config.toml
hidden_size = 160
num_key_value_heads = 2
vocab_size = 6735
hidden_act = "gelu"
norm = "layernorm"
positions = "rope"
rope_fraction = 1.0
bias = "none"
tie_word_embeddings = true
parallel_block = false
init_std_o = 0.0
init_std_down = 0.0
learning_rate = 0.0129
max_seq_len = 256
dataset = "wikipedia_en"
Each number is 128 + 32 x the weight over its row's rms, rounded and kept within 0 to 255. Layers, rows and columns count from 0. Numbers have three digits each. The size before them is the row's rms in percent of the matrix's.

# o: layer 9 attention output (transposed), 128x160, rms 0.193, rows 37-63, columns 0-79
# v: layer 9 attention value, 128x160, rms 0.196, rows 38-63, columns 0-79
# q: layer 9 attention query, 128x160, rms 0.199, rows 64-118, columns 0-79
# k: layer 9 attention key, 128x160, rms 0.195, rows 64-118, columns 0-79
o37 090:128175017125107166098187118051113130147062124128170146104107119135121088131160200120153112195108139070080092128094116144135116218106127164115157154108166168133098136096160119158158059169191109146131135134135131107113162132149138113124139138
v38 090:140105113152078127159105117162170115168152119154114168153078060109148114201133138061056149127134152062099151162086176129107129081164160104160142111157124156121108144168154071121112122105097123126186078147137157119108138151164169152168148103
o38 095:121126150100119199118164110137133085164181063104095144097143107164142121099137153083127112092112125139114151100117118125099156125096122137157087189148090137092154187142124114124117156067104078096121148094130130090137131122103134098195099215
v39 089:145077183080141123159128115116079164161126130101068108121101148079175110100160139180136085123104146153092122136139066103147188118147166079104132102103114107129191089074135207096186090077100067128166114097144118136156132084128153093112122123
o39 090:134115103124180130154107163139130138107195179116099089111158121143070121165077167128127085131111127147127177078109108064154121136231123097121143144093142119089100171112115185128134146120106146135194148062116171128077100120148164148141146118
v40 095:109123080099144146061159107161113166151114134119216120185152121146132170126083156134157075127141181174138124069061154135123083167154102156134153097134102162206108131079114168081082160116135091173142182161128153116086083190094099186152071109
o40 097:121165071125136112089101163166142158184148167131168185102162148142159072094098134136134088110112113122163142133136124159074146150109131124104170087148132129198149111195125177105118136165103084114110187129168095164059112172144135157138146128
v41 085:102143126110136121121109169128130093115125089138175100184170154146223168179187124126227109120156138162206162149097131130103106142131159096116150107154109198161087188119124113179110169137069090103150145098111131125100140097135108065146134110
o41 088:111151117140108088107154104121161136115130137148140146203216086162138116084088129170165147126142130111161137100133146126097105172115101033113124091174167162130115134093140126134086174106137099136090156074136143086207163145117117137130089116
v42 090:076111151124233123110156115101141169103168140085125152115092144109096128158067133124162116132108112179081086118134145118121111138095167153155128113136111153150165066097102101143121159108099131114160152126068160178171156140128137069151127123
o42 095:151102136123161181104119143123152131111159199086173102137087124133091139101098091152182172158106143118117089141084142169099136148072097099128120085145109138136142088138218101139124144139122131095095113183182096177119138139133153116118142106
v43 088:101118109157127092177122127158152106106090143122125135149134155175111166111078125115100068191118104040136174131133097172191135144139184103139104144104168098101089116113130212176150146141150155107103072143114081181131096081176115155166126132
o43 092:153142129085150161134199105120119092156116133109099055105141168131115125139112148084132078171077148120101129098156131106167158124100153160163126097121159098144093121108173113207176133160160090139137050123128101089131147158134123189159189171
v44 092:164106125126139097131138102200118083141168179164140112118091123087142092082121126097117191080116131124077153136110158129124045092097080119127126169100145131108148062123060071154169143106136111113162092117150153084084112119110131151166147114
o44 101:118111122140131114124124078212084067158154115101140123119123143129119127106146166112150112126105103075165148206133118183101128114094119126128108166115107151041132126111078113142107152137138150096151105182139121129142100105095121184131137154
v45 093:156176124204143059096128137174118104116177117137111123092122137133136075155107138116079051098100085154131042155121154131168078122142118138109143139119115052127166146131112200094059105191135150098104168145120148117123145148145081109129126159
o45 097:105161134183163175160210148094115177188120087149139119096198165137127104123187110103104136128138093127065110189113167119127113111080110140118068080051166129134154126112127148149153109143158158134169138135129111138068126123130128117129165102
v46 090:112097098130166148100169173152169133074135117087165147151092088097093157057120122105189163144141170178147094134148121116131077140111125139125129093110061113098102113133127103098093150126139136060105119107117071119079091116125151117070109207
o46 098:180106118146182072179125181198091111049115127148166186095096116142163070114085100131143145106103140139078052145128098117077079095134126093106103169120125125077139092111197144168152096158159136106099173123141165092133144118139190133108126161
v47 093:124051177146093139116093103072181156136195148116104114101182169160155121163144133132140119134090097131073142151096132090097065105160145094167109140134138142106119198180195134103124140099147148158083184102094123101121140114115103086108111159
o47 094:124112144145038135113166152187155163125090139113093126106107145132133131105132095156114143156176073126141179134123123101140108067073108122122163083175143097101080125140158181120116133152152115177076198052102116125154074160189134100093134103
v48 090:078095122169165131214099103117165134111158128117120197147168161129153107149130139197189084100162096168119098114193134107137095111104137155142124135112136166122109164154114130104111150221156135114198144102156160116108150107117138204163104077
o48 094:121089103144112092151128139158152149149090161085096135131107105113197093158157147144153117142119124125118081157121084133128158118078074106172125075118111181107123163125189144145121159108104137098121135161065114154157137147175081112209141084
v49 093:115132153160205129071149141148125150095204122145138090118154116134124138116100133091091163120142138161143123164142098130120118146126129076120176156131169159133135119165084147093188107088130119095134074113135158161162071086120098089094170102
o49 100:140113127203154149157116083255101068130166130159171139080119091101106168124142076146127091144125105109153100105145127113138077124120141141131071168099130164143109136136096148160131144137119137095146096061152095171089098118111113094093129091
v50 093:128088115139047144109153152114155143158109151135110106123165115115096148081145123124086092106118123172111079130104143083139166125112108132136148112115132166166094162083100131051211122110150096172109127107104178093169200150150138108056073084
o50 088:113129147152108094152072097049139098078141093093143112155113157108124126147096143147101124116104104160143148088099084096100167121141118159103207112152160092157118105113081126126135177134148153128165133109134122106163146129158082135011109094
v51 091:111139113140087140148104122150124078146186104140067166080119141161134098155136111145159114184152089127127165081104199124116087164097119074140119111120146143147131114105097167078101172143044141145114106081162168074161086103085193120124104143
o51 095:159130173070070143138138127191080131107176135101143133182127081152125127145179154086160100182187078110102128129165145179115108172099127100164139120075158139164137142175111137144152120095097173130069112100113129151132076102120096075136112126
v52 091:127045167108150098135093148123135071118115128122092126105130119148158064110084144138127109146131147144169112149090182144061100189133190128117174137135160084078148152098110099173138083094159086151125144123169208151140145127147111159138147202
o52 092:099130134153133091114142099075108091113125075112103113128167115127130055152127079182088060163136152092107168152157193147063123119090134114166142137147165126105181107162186135164140130158145109147179106108145114150112113103163202110117117120
v53 090:129150202137105122051113137176143137136123109099140147132126104090119134110172148087143096088202174075170119107164084153124191119089143128129128096148151168163110048174084150167104139151103113101120119172130123137115125149148085131111107118
o53 090:129112120098151169081143091130157117132104128164144118143146124118162112156140115159146095059137106133114044159133107181129140171167160151160158179133202103143101090072081138121136122134112066165127170144127169086120161099112119130159104104
v54 093:103066136083127114107134162115118136110094157123112113202112118061158131101082124085121110088068126055118127168091120138117169151091071150144154159155102067155141086124088103110076179140147132108145138109119090132155142117125097075140053189
o54 092:143089139117179045147167127133122148167093150140118128163162127134176098141106147176097146140098092130128136236146139114138155133111109140137161150188100086138147101095093152124137138193096137136150140121146128139076088167061147116153120123
v55 090:090086156082179167137092099107197132149163136116154118108126099160143167151132126112144150130093108076130127135123133147147158037150097164142127146133109149064115148101072166111131153136113097069112234155116159110175078178200131141093164067
o55 094:130133186093118148110096127140186175087163159125169142071149110140127129139159114173116142162132117093184106141146168137132154048152080117118135145188118148060152145137079083148156101134116144136122132116101080095129096186144120101102095150
v56 095:146143123121106106155136141150165142134116138109074104139132162100155099132170129111132108141134216086121192101146172093130070124151135106105152212091114139141082144125160065075104124031138182120152142094094087144099143175107110159177051106
o56 097:147140160102143072118110127170145146153177170142075122165096117144102118127176149110141135103073113109130155111169137125092078093093153139173122122132121123098110142146175166069081073121102118130110083132115103131148155134144134160093083226
v57 088:124183076151116102122115135105109168147067152145163108166176055105148118102101140114143142090076139141185129165128147047135161109091138111155151119134102136138107123121133122218138169124115109130151107111115111165118100110182159157118060131
o57 093:162127147092150130148095117106113119152154140168184105111194163125133150180152068122130104100100131146173107111159101088120145135131117098146124086177147176142120072148157157118081157059146093110172123142079119085115141082163116108096067104
v58 088:121161149137132153095124133103150112120139127124149145154079096147184153091160125082128081121112149126068131148151075133139112065128096062107132084101093093078111106189156137162109127141167132094127154132119121146173111090090164158125151149
o58 090:149131099161176134173158089095150123101076170128138114184173175182128138162166110044123084132153108133090079165101142131183078104146092081143196060082069159106161075096106121115132151137173132119133106108149091101167150106108130146131117125
v59 102:120019083125157120129096130139160163132098100135108153115161146117124191124163138117133132109179137166085088123182111088127106140150161108099132160148133101079149080118096126176080119131167171110131057148108086137150145069165182108110195143
o59 107:094068201105151146158155083108134025121113112167086075092138083072235127155090095126137106151123163199146077095160146169093094141153098103098154154138108130110110129079108148118168164199145134175086090151137119113176107086159094134069174159
v60 095:110149109149189136136117140198121107096151150153079118162181126158143116118116120144137077134093129045116092125156198132149175176170189103131157127129092098124107168109121087184130148143151130101166126138162155088158081151159103123135116198
o60 094:114126133150154101161128076157077134131106108111156094085119113155141102159118088149141070143098124079126116115144144141105155124186112125157118134116124086124129130122112127149154115176145093134092155113161106082139083212183129123105132189
v61 111:154134177163117103197113146092142094128123141183089140171077138056178124111086114170126112115125102120135107150082130100154065163112119099133104162129138128151111142135094065111161098118186169085119150109147144116111215131152150141134106131
o61 103:175043198144141069137153150148119024193148057078084139152103126078139088090098082178123128094123133167083138182103092129130102162079132059123185104110113119124137181178138137119111095164171128118093144169145095135058154114150137142144108144
v62 088:133078160121100100088139142093134123130137108111175099079101151139168100136139132093136127150151157112138058145111102091164163080115136098127126183127167118115115060142112012068152087217101166111163164176156131095152102110055172104088145130
o62 089:180144126122149149103094134086107138105172169109156119146169197141164151140184140107128123152160133154128052084102169078150094104143160082102091183091138130113107086144111033132135127105128130133142125081146147184190089130143135154131177119
v63 091:155082146128149090133099104072134128137163144117130107160146144065082114182156128098145171176160177105105122135114143100140108143139124106134137131112122066132139142121097102143138096147150127108141161148157087163172129183144097142165200162
o63 095:107158121111197150139159144062107033158075103136167142166159114092070109127094064104107170172142153050110073137133179132152089122125105149160114131114141101119084183117168126151104139116135121162142096114109136125107149168134103089109155113
q64 029:133116104113065104176155129119150079144077128123156132140135141144108114099177121125149112158171121069090103122150116077115095108115097127130139175136168098117106158122122122124141137146063080115064101115165170135158105123095070074162181156
k64 039:141119148100108146097137101133096119132207172108144117116154102148160117064124125128146080115159118147101050112151194153096167103125151175167184092123127125131092101197174114169099088121131118144136188129128080127101152138117077078175118104
q65 036:133148093111089116151133159142077119128207153158122107128132194129131172159144121080132109133180098116130142120054123107109134146074068125094130112168104140157076089051108122152093145103124065078122124135069062143141137208129124130153142083
k65 036:079068138156186165104086097063154114106115117132104166125099108172138039065156139146141183105154144119197142133085128145093181134162195101047144131121135180169135141176070122108116134192134148141137149155180169085070110108124167086149118123
q66 037:153192205156128157166140128144184178132131170133121131139090116085122135111087123177084081178081106070115180114147107102155148128130145147116113159091156118155071117121150093111140141111119063138163131154106151143120159169066174155055153102
k66 039:110135048076124101152142152171133127165189108130134127152127144139101136160162104100117108134178119099115093176094150121161125166141166128118048140144046115117120140141120131152134125077136134133083160158177121122154152129126083134156168084
q67 030:075136129208188081162138075156140101152172094143136118118139126142146105126238109156166132160192162100120167098127172139138199095087136169091093125099159145102144071058146142149139106107145143129108091107105151164143191092173127178096166134
k67 041:150120121083099114153170121163155096137126156105091149120162152169155210153138150143108161134127159207121069162106154150159087124109108164146150114141092106169118125192081075096119130083120113114100209095124069130103137142145046212178122149
q68 034:086173089142093128122061168163055106131128158132104119130175079130183163134105135112098099135159133137126098122108150123148158080115103111117148165138152167113131124166074118116140115143103096117093119211097151151152141143150156091158116188
k68 036:112189100097139145144146139140101141087188113128153087125114146125103152119152131184117134116112132086155190151182115159129095146111142131176109055106116149090148144105151221081090142122138135102146117064080120112087149126157088154119142131
q69 036:094147123068130097099146172183069127079146107095106201151116184159125142106087155073134140118123133146131133110103130094091161107127159183081144072110131170132139144188131205130141132164103103123112089077137132060131151101154165179152116108
k69 042:118173175178085140172124081106147122139106139165098108121169096123173156174168149134127092192123131163147169100063134141134039120177102092071094098140093128135078111078152078163144188122115147129110139196072088147118131121129100150088179180
q70 043:143099159131167066151184103040206063122147044159134168107158129154093126129133148137129169172120142096127119165077166119087108123123126146112139060110163115104118094098164158126043200077179127173137136135141148181090092128172149164110137167
k70 048:099093152122081163131086122154103132225116137122077088100114095083176145128132118150143163099184128195078076125186128133146164109087076143160089138138106148128167117178086119143163041135163138141129124103160141068119106143124084159149096098
q71 033:170126095167129155137133160109157123126140114140084116112149115167097078171104110145116125102088187128120135109087082144162113179197127148165044212134132139144148085112105053119145161156131150113137149179158148136102117123112110094174163115
k71 036:130200090137128131062051067154111165072087087132084141146105125138128084082124137102130126083135129056129146128108153087147134104163103139146174038109182134134071101159132145151147184135108144093119151105137118157124147098142205136126203081
q72 048:111092159147161069144190054000177066155126049172136115152114191168122166135105142098124104146139071129168126116153155111146143082110130120084160092165118145080140097103169109125158128132099129150146095102137107119108181154148167103127147113
k72 052:152101204107084184125162120194100093195042177091084140092108089100128144151103132145106139112127182171095083130114128156118140079112145160159083140058121123158167130117101106077079072107142155102131139136141164155116101121120094170110060116
q73 048:183120171121139021142200126000129094119119036161116143121155084154179149067123106147137135128097161086129089152115115126075143139166124116097165123129154117130129049118118162140080128109100166153144102102072176197115133104130140135119122103
k73 041:145158098182137144185091061179190135164118156110150075140116146102121134087176119118123184048143160159120171136175151126171087130130111150152111057146146175102099173171120132126152074120132157066132126101135150107120098105106133175165116111
q74 053:152096147137155010133248128000117098088143043131140164124151107130176153101137118128130148160137169138114073165123156124123157093158127111079148129123147130107131064091085158114103131123120136140110105104114108159110155173111116105128128100
k74 040:133130087167146142118080077214164092181129130096084139192158156147098141153163131116102184073114149152128137101158147098156145113104114101146120114088091169153083133096119095128145130089143155131132147141160150110173150115134195112139133111
q75 039:101198097139071122076080120168101178118104129019070133075118050111176085081077105154130134094146096111120144121206152133135113136119124080156118165111146107150128162152106180172072086138109125119091133187059173154130122147125102101136176125
k75 046:135133088130035114110097172181179180064238081229166106171130159185087135114153141112116134084129092112146151141090117079133132159138147188084152095165151099100118103151127132127145152130130102141128125042135087146162176144116147098147127139
q76 052:124149060103084208100055192255072233113135206093167138132130120102095102106118098147102096114141162119128176144169124141138102172144099121149111129132163166144148176154088098107116118177138122109116134147128147103096116122112140136126147123
k76 045:162115181098054091154154159052138106074209147188131132117120137160158123125160175094146103134167116085209096131141114105083100101141154140147131129158170096135176125119086136105135156136109087162139142079123062179175120166122086095160060191
q77 049:099118177112134226102102139205127171238125192153142077086101186109101138182098145100108099103084095066119134098133078128162151093117124180163081131153103124145121153161118062134161158183155122135121127146158112121091113114099172136138117114
k77 050:127084128106195143107137142049049061020068169094083143083135069069158114107091152114127103161101142128122098087176125094124119097100092116118126170094091146140160149095089134083124087110119106131110132140137134082132125145150076132097097119
q78 048:139104163138116195143087000141115129255095119133111098117120149097094087166063111086135129134120131113107089070124123134152112114099106191168089143178118104115145181148153083111170154156152121142164096114177126119110148144120162118135111148
k78 044:046045157114145113135151208130113126021055138070043142068120104081159119124128206171116132107070158140088162064124167132096127083091083090124113116129118153145138135048127117113125129144146156129072137139135164125091100137141141101096135122
q79 059:213157214119174028164250064000179067082148086150127105152129133163123153143160157129141151125153104114114107124119138112114118109096161120113169124135132134105131075117105123121140117095091114099147086111120111085134140145142123146120104107
k79 049:073127073162075107155091086226144092198124051117134139156183163168109103150142141138113105094115109170078147148105168130126139094116127115099153095157090127121072167118157127119138124133172138131126132147135153152105112073108219097105159143
q80 058:042096061165119221114066235233088153100097186093132158127115087133141088083104140147123137092139183172107208118157093139122090152167169093130127164127143156118155152089125123128117114152158139120072130151125161158141150154129106139135127149
k80 055:216133195051111110074114127061093143143130214125190142102107112109118166127091091106157130169184090101167046132118123151132159152185131152115087160139139101148141115179090136139154126136147113146161133122107125122170115164143084148145058148
q81 057:106080154090143245133057080178134096237072187080131134157097157134131101149068096082134106121115136093129117093120138118149140149107102168163091164196125108152161177117180126121142147141138135126155103085166093097083137148083162122144102135
k81 047:100118199110185138112173217101083129086071144125099177126090079080152114121115169154149140076087160171121121090132128137089126083066099115119133158193119136159111137123096070120146159130115099183110091143183158090118119164107083097142105153
q82 059:078119146080087223103073089189122147239068139121140105114144163125090149198093126094146145158161124106178176063148114153139072101087128169126095097186066137139123124134124086108144139177135102170145139151145091094148136118103147099126157138
k82 054:136113149145158057114143149191142174115133180081077166133148133096172150163145129149190171100120115207072089167151170181133119087136181111144045111123165178150123110076087103109135112113177119110117136132114155160104151090172120146130133081
q83 055:174125157149165036185191084005164083073124074211114124122107195164180149183191166073113144135102110116074099140104154156140140118092172123128179097094131119118131105092101117153136120085151079166169104149110112138103146129149161145107103144
k83 055:163192093135093120165088030205160126129150053081150103169104158150121097100134119144101102102121107118107202130159148104129159124106077134142096076145092141109102114134110105154139093168159108123186143077182137110101100088141184163146165071
q84 066:115091109110109214114072223235131191177088150143099152126101177124102130052097111125142121131112159190164178164112141135086117095122094128142105136117108190134125154114146078111128143184162136135097195134126114121161152136068090141155178123
k84 065:107112207087207198104152096063062097107086234095169103080128051068115127123117134122100101152130149083157095060143097119140144137130115153120145171118128079136179120136087157130134137115076154130108063125145120130127074136133065120137076175
q85 054:059142150179151191195073080106156138218109133108110122162091162125143106196134138116112114117098123133162139132123126105147061068124113171194111099180102111145162109101145107117189143139142143171131093138104125121090124095082149118144085171
k85 059:063064141136168135131169160173114172169061161139096162079157085081121192123104112125191166106107151199132103111091159140165135097103161060125099118140150157164107137135121134130104152092134129132131128116107183149109113139140149114096186124
q86 066:164139208106163023189167177065115067135129129166102076154114117195167141128200155170111141135113143219101131135110148095092137106157187105138162103102120117131144143141109131168132100119127157091109170130079134160118138148157062169118119102
k86 061:150092099160111161130181083203109153151133055135179114118148116222141168114114067113157146132166111050099130167157089156214159150141130131123121079049139119127139083129099156152157162094132092139158115096143134126130110089131152133142183107
q87 084:058131014064119246134024185195077154112102201122166127170114124112104122100132109179123147132126161139177185100172139156123122139150092124148135103191134151110172160139145136121135152142118109143097132122181145097136127115130157121145138123
k87 069:127114159154097118099131255038080130073176131082133136080097162067102115128127144146144156106187168168160067091105147111088121103136070140125113145168089117107142085112104127117134144099117158160108139120099129151137153154126091159120126132
q88 065:145150150109104095140084209089116149106094136116158129127158117133081070130156142117105144134190118093164141116137138215128157144105168104124167115183167132115175053137157127154212126111090133164073128127146154102195126134133108133105097114
k88 066:139118152112161172113150044153137070144145152202114123122100166133142145095099127118165122093100091153092141157154069098102117059092157119116097125097121128174123178153082102146070141154145112089138120119122079166144117059120078121072132145
q89 071:053120042097130129095126090123166163162103120077135148108157086076062144158130096142116202180161100182190142108115146159153091102096129076168204108144113171096102102148144085146131127161112133153120186160143099154153091129145109092104158095
k89 062:152131164149060138140116198179192129141184155121134107138142168118169147121135188083125188132182158135090146093141119116110150121088123126087015156134096097128143132139158131133135125120137116157142108124144115131151108118159096177140074156
q90 087:027169093103114090176210147094108174179129111107149115092099076096136149145132139134146140165094131120127172119174125122116115095111151124113105110113121134121107083069133173145107134109122066142091183158110163155152087098077021113103180110
k90 079:136162146121105165134103099110134143085171127122122133139112115110129097176103131045084148090089106182114149078119142155143132116097165095134138116143198187104216058086123134128148141154103159101138113167181112103052133110121141178146134107
q91 080:119087104185147160115121070138105146170032132177082156206129126136100130105164103125110126139166127063095139145126141152125140146095124123126135092098136128099106152207170099131113161124176183157134156131131115134143149096131139136137098123
k91 069:134153150103145127166176163112085049196094059081143125077069089054092162066104117157105121136095101177129099147133181150132142192156136130150144163130149076124140094150095133120105098153115155106096160128154151161100145086163105119148144128
q92 072:198103172117139056070154169179099007126118146176073117154089071156104119055128120136113133148146160179136091192078159157076172093154139114114147114115153166143124203103151130141129118180160139101096166140109148168085179142158110127137136106
k92 095:197141164102132162184159072057127091147100078087153161171146146137121079108112124156089091136109100110133199149127140135080118162115129153134204187105123103138160121135108096123159078189148155095117092135136113097097103143111143117175108120
q93 093:108078123123128191157065154201126079132080149159114134159098138118122134062103112168110084129122144176156167157125152084070138087134042115159126184154130146137115180090140138123119163186151185119108130166124162129146107122063063125175099134
k93 084:123116144153154147078128141183098163165158225134132150062112109097114154119077128171173154140103151132167115130107079155192140107114123097141104121127131161136123137071092146137104188069088154135132105103073174136145065118101099131092155116
q94 125:172114186203162046096129099014115064072132126086126136099124143136151085182191147117124182139114121113134089110132126116184101157123174167136167135105171142157168083145126115181156074121117112156146126148078105091079111100173207114148069102
k94 078:135186089034106139143229093215153166153158064123222151131140105187129108123125116119158173156148105115107138167126090184112150108116116081130132110099127170162139125109150127111145176108140142133120155129103099119182130144106092111113094123
q95 075:067122171118092097189177067033102123116091029183187167142201146152113117135139166144136118100115113101082132164095120069126131158121103125083152157126150093117150097109094159158116179113140080132152130169154162131129147164145141120148130074
k95 122:174171093100104162134141135108111075082104093077192110128133153181142100163139133096112126154166145153191190118134114129149128142142068176143174111139110174134166120119186159105188145173128139139117172153103105117168083139112110076157074104
q96 105:052117077165113170076076092089078105151075125175123173119108134113128138155105112159181134161118070087143190115129136089144046133130112180108108094175137116085145143132172132057131128125160118138193138177120056106124106164148141114128221114
k96 103:127138067084109141085130202095076089096255122118152124089156106132156142095099108120193126133112113139116181067162145111107067128127133168089144090156124134092092155116170066082139153104159131126151115145122110099132110160131136125152212148
q97 114:095119142196129135148100010149152152184004106150114147166086146136119104147126129132106162162144118084162118202087153137170158142146099121163098132146150121138151108156115204150109105142098114149151177136144077175132155124170172147085110083
k97 110:068141086194099146117070061135105110182041103175098171135110153120117149151122119169159134158131077100155122182088165117145108121170093145149090094180151138099143163167137156102157130151132118157194161163139048156125137151120148142111155094
q98 117:111133128139109129126087199045162134174154051122149127100029101086163148115119172120149138139156110099146146171142181128128146126099115113099106091137084143142096160167124118125130187115167109123119129145092141132126090106114105122097173104
k98 120:101140160112141153114126116069158177201177083099166103114046141101165172112146183117134164114149116107141136116139129168127161121095162133099032107122096145142072154146140093119160168155172142124099186186107186133138112146123146183117169080
q99 131:132121083129092089143115240171150081087090096183110163108146096139119094116111102169113068124149101148145132202125178098112105149148083127133219130156160111157177116143147159140105135090126086148168033088133069140085150105127100074107101138
k99 127:124104113146105079143091255096158081135114043192137148096108105121145129121163155153122101137137114142132147193141204095120123158127091121127177102167138126153128119162146111160132172087130083137145054110111088140076139104105101090121101117
q100 120:126154161163159074067069171158146140127178110098127130164167190133046083165133066168120135116132099064081060182136194114134139119123133070096091137205125066114170132165155095102125098124117158132122128180109119091119102141181148101210120107
k100 120:101110163153162072096043177150166131111165131162127123137176160127084068180146048184109137128118111078109077169119192133174124127103105074096139121191117066120147096169127109117109118114087110139141154207109139090133093144171103101206132107
q101 117:144199117142138126130153118116121182153164090081110111177089136130117167108140185093116144109165127075102163123136118092053149127138155133128085176186135180123135176115187098113164127159173166094109096028095092130122129068160163136103119139
k101 121:123206147144168112096123129137142192170176080076128100165125167142077150107147152133123166120184111058069118158136133100083169104136141090114093160202127170120146155153176100091178112162165199103108102062079093114134121094204160137140126108
q102 124:030084129193106111075109159159137189206079046137114113138125176178123099156181142160106116090149109133100093109143089132131132165111100136166107136133085125139087112075154145172133087091123133190156124188079114096130153095114149100136166173
k102 128:012071109187149118090103191154144209188091088130114100144111166165129098126172148160096131094126106141111102100140111127131139191136122137176137135125103140143088130117180107139123074119140132178137149185074127115132146105119190087128147149
q103 118:204156180082157196096117131102115083180125026147134178112107139137097134170168155112168112147097146164118143128147111120116138069074115123095060130178110106105138100103144130126130160084105072132203167124155135125120092090083110189183150158
k103 118:155098174131132181117104193128119122192101003166127169109089167158093114167191156124161109095116117138107149132133088101121137066103109148105039142180093097109117099096133104148160134078114081131196144154151146100103113106070130189173150152
q104 125:137052100097096130188067158116156126149112068108109128132101099149148118150133169088138130125128143167103129154115145145130108161125099103125182109146106100170184134139137144096092159090066082116078216171170100102154151093167107125091129129
k104 123:158090103106099136175071170133136103189101047083114104161119086114166117154136192107112092117113140180109139123123148132153105176107101107135175124139109098186147131128149156098094163067083093109082226188167123108126173102145117126124135118
q105 126:060097109179157128160167114124156105083173188181116177086089134154094134143118111079161187168163101112127115216145116134128147152197140119138150126184141102091141117126129083117154093161143094121112097123167071167140074139151116152080152141
k105 129:060105103152155137167140162104182098103152181166077169086074132143105118138124133067148172152140109140119105205121126144125149166187119095125152136201155099110153124141160093109152096135128080118094146135180042159129080138138121162077133133
q106 127:187130125090111126118134164088186090119113180136106172121067109138150153128143068126128144146127160127125107169098106116064104111212162146180149142168113102116103148097061081134125144151130117168154159161146117154125105121113146148160164115
k106 115:174107160098104073113148139073190065120114156153094178114071111147154132111127060122093135148151190151126130153099102129074114107193173150175133152188126096119093143103067097129122132136133122162162160147137163161127124130094170110161160102
q107 125:163117138166127233152135178140129123223039175055116086149154159095099149122138110128183142156124095163102137163111150162128109178135161058157162158079159117125111166130107109070126165150159165120172170168122104121095066106123117170116107130
k107 138:175110163177141227141122173110126131252034167037115090145126161118107137142130084108170136177119102125082138185092128151122106173150178075152155152094149103125105154115085103085097159129148161127188163176111114125108074099129116159111131133
q108 131:120140107122138114080117000153136128109145105071114137125102081118073121161125114129136103186170136034092097203105160146112143147121161079145127121099089115116142175076139179108132144125095134121159174159084148158094159113156074116128164120
k108 140:145168076097133126094097015184132125092173135039126143122107069092072113141117103140155117168131138044115093189098151149121123147131158099154126142091108107109135172070158180094128140108114130113154153163082168171097169118151079127132151116
q109 125:142108164136162115130086161052130139130100107128125085175084171124066094159081082079180168181191150106161137176161093121110136121152103171130210116143125187118194167142132119154135123154141129161145162149144131029123094153142113134115118103
k109 124:140107172157159096117083145046115129138094082103118100178093148125071105148081081093186131188165153107170107188164115114098124113151109167130218119148122166111186164145129116145140123152126132169141167156122152035100097153141085124121133097
q110 123:126134072107107129092125119148164152178163067142116152126146122140127091134097087133158146130150110109143186076165061139129135126112121078137153160125114149124098145167109153106149135134135159080106084107102068198107136100152169124148105081
k110 136:138139085103106142096121115162163128198149090147114147135173123138118096133095073149140134139132101115149149087163065128134147114106103068148169157114111139117106146157097143108134126125124155087108072113100058210101131109129161117149093080
q111 125:120142162112125136161141151121119141088116183199100149104134152099108142105153141111102132103165120113175119099109201143137154131094127141138116132122128070220073161132088144070136176159106145139220172094083133102092119120192144089114098131
k111 126:085153115125121144141134167107128148071136156213096149084132149100106155116159134110122144090159132110180142049118186139153157140099107138136114117112120085202075173129090154068159169150124164134211178095066141104104116116200137068118107114
q112 123:164173049106106172132143092188135096173092177099115095169124154137137142105105098142110157126129132104176096169182102174159117083139121139155177087127134112150136126198096091130178140093076136163135097105177113102193105133110132120154128178
k112 124:168184043129117158126099103202119133162096190095117083144116149137135127104104082140108163135120133081189112163165094154156117071130120163176192075154114124129143105177081081112194134109089129168141092115163107095187111125107125146155120160
q113 125:189072101150109112131130030146141130156134071080146198122147131169194160108130119078123113089134102091113113161103144127143116101156119105019084131117153132161046122094055159134107126120125089096155113116087165088138112126065121120101207145
k113 127:207086091147100120141133035180132116174090077058142185123136131163177146101131097085113106104139108103121116171098131131164122098161125096031104147114144127154060125102042163131094121114135088099169111111089173093134105131075120097108165163
q114 123:152171155076113148137159137097098080094107123152175064150140154129115140172098168165120111135196160124124095121153116133106130127154115134043145218064133132113161130128081096141181156162066166160092180111096046083123098127127076049120116169
k114 129:175153170076147152150146142106097093083091138162156077141142165133130146188096203151113115133184176135145106110146123142120134123155095127039136222058133145094128130128089093157177137171082179166095169099107037097117106114124083077131122168
q115 128:156109121137166183113199088023147087143148176154092125152163079114142118147011050131153136142130138105118107144142130132118116138091126158099100151183064146120158128124134102118082163083125097165089114190086139120134118084133118120071139162
k115 136:179110127130160199133210071048168098144129193160095137172163080111133122154014053129149132144126135121108096172146127134111117154099123171098088162162077144117145118124117109117090159092140067167099111176096124123130131085116107108075139165
q116 126:157178104106097112159173079079142126151200171063149134128061144153150128165131153133132125069108070172161153163121159091128071151146138164122232140128136152177066109092100182120050075126182150096137097127052088118120094137143123112165122174
k116 127:144158119081135121136190087078136144163174167038154144142067129150151149156118130133142097049103067150158152160103142108111100165144140172127232132127142156155072101091088179113042080134198142105141092131043066121094107156159134114171126150
q117 128:046164127155100166088070107136118127068055159139158130160152157098189120159125176068122139129101100150159164185173124139114120160129115108141099134161072094149157114144152133137110126125112149136159172128143165086109132109135143104141131113
k117 124:054164144148110156084051081123136144069046166151146120156133143102192130152107185059111120135070094149164149183180114110091115153117105098138112127157063097150146118172139126145085120120107152121155168113120145076108126103120129111141129128
q118 125:175145190134145178093084105195146120053116121109069163098129089119114113174087189133181142108174102124131127106139115094116110109138117111164124135114119154151132169130172168101054114114157097146160138128115121164209099127152109161119093141
k118 133:176139190133139170108086081182151128042118156122080186116136088126105112177096178124184152113169092110138123100146132093120104109132120106163121134096133135134125162151140162106049102114154101136156144151088109169212098133152094146136085142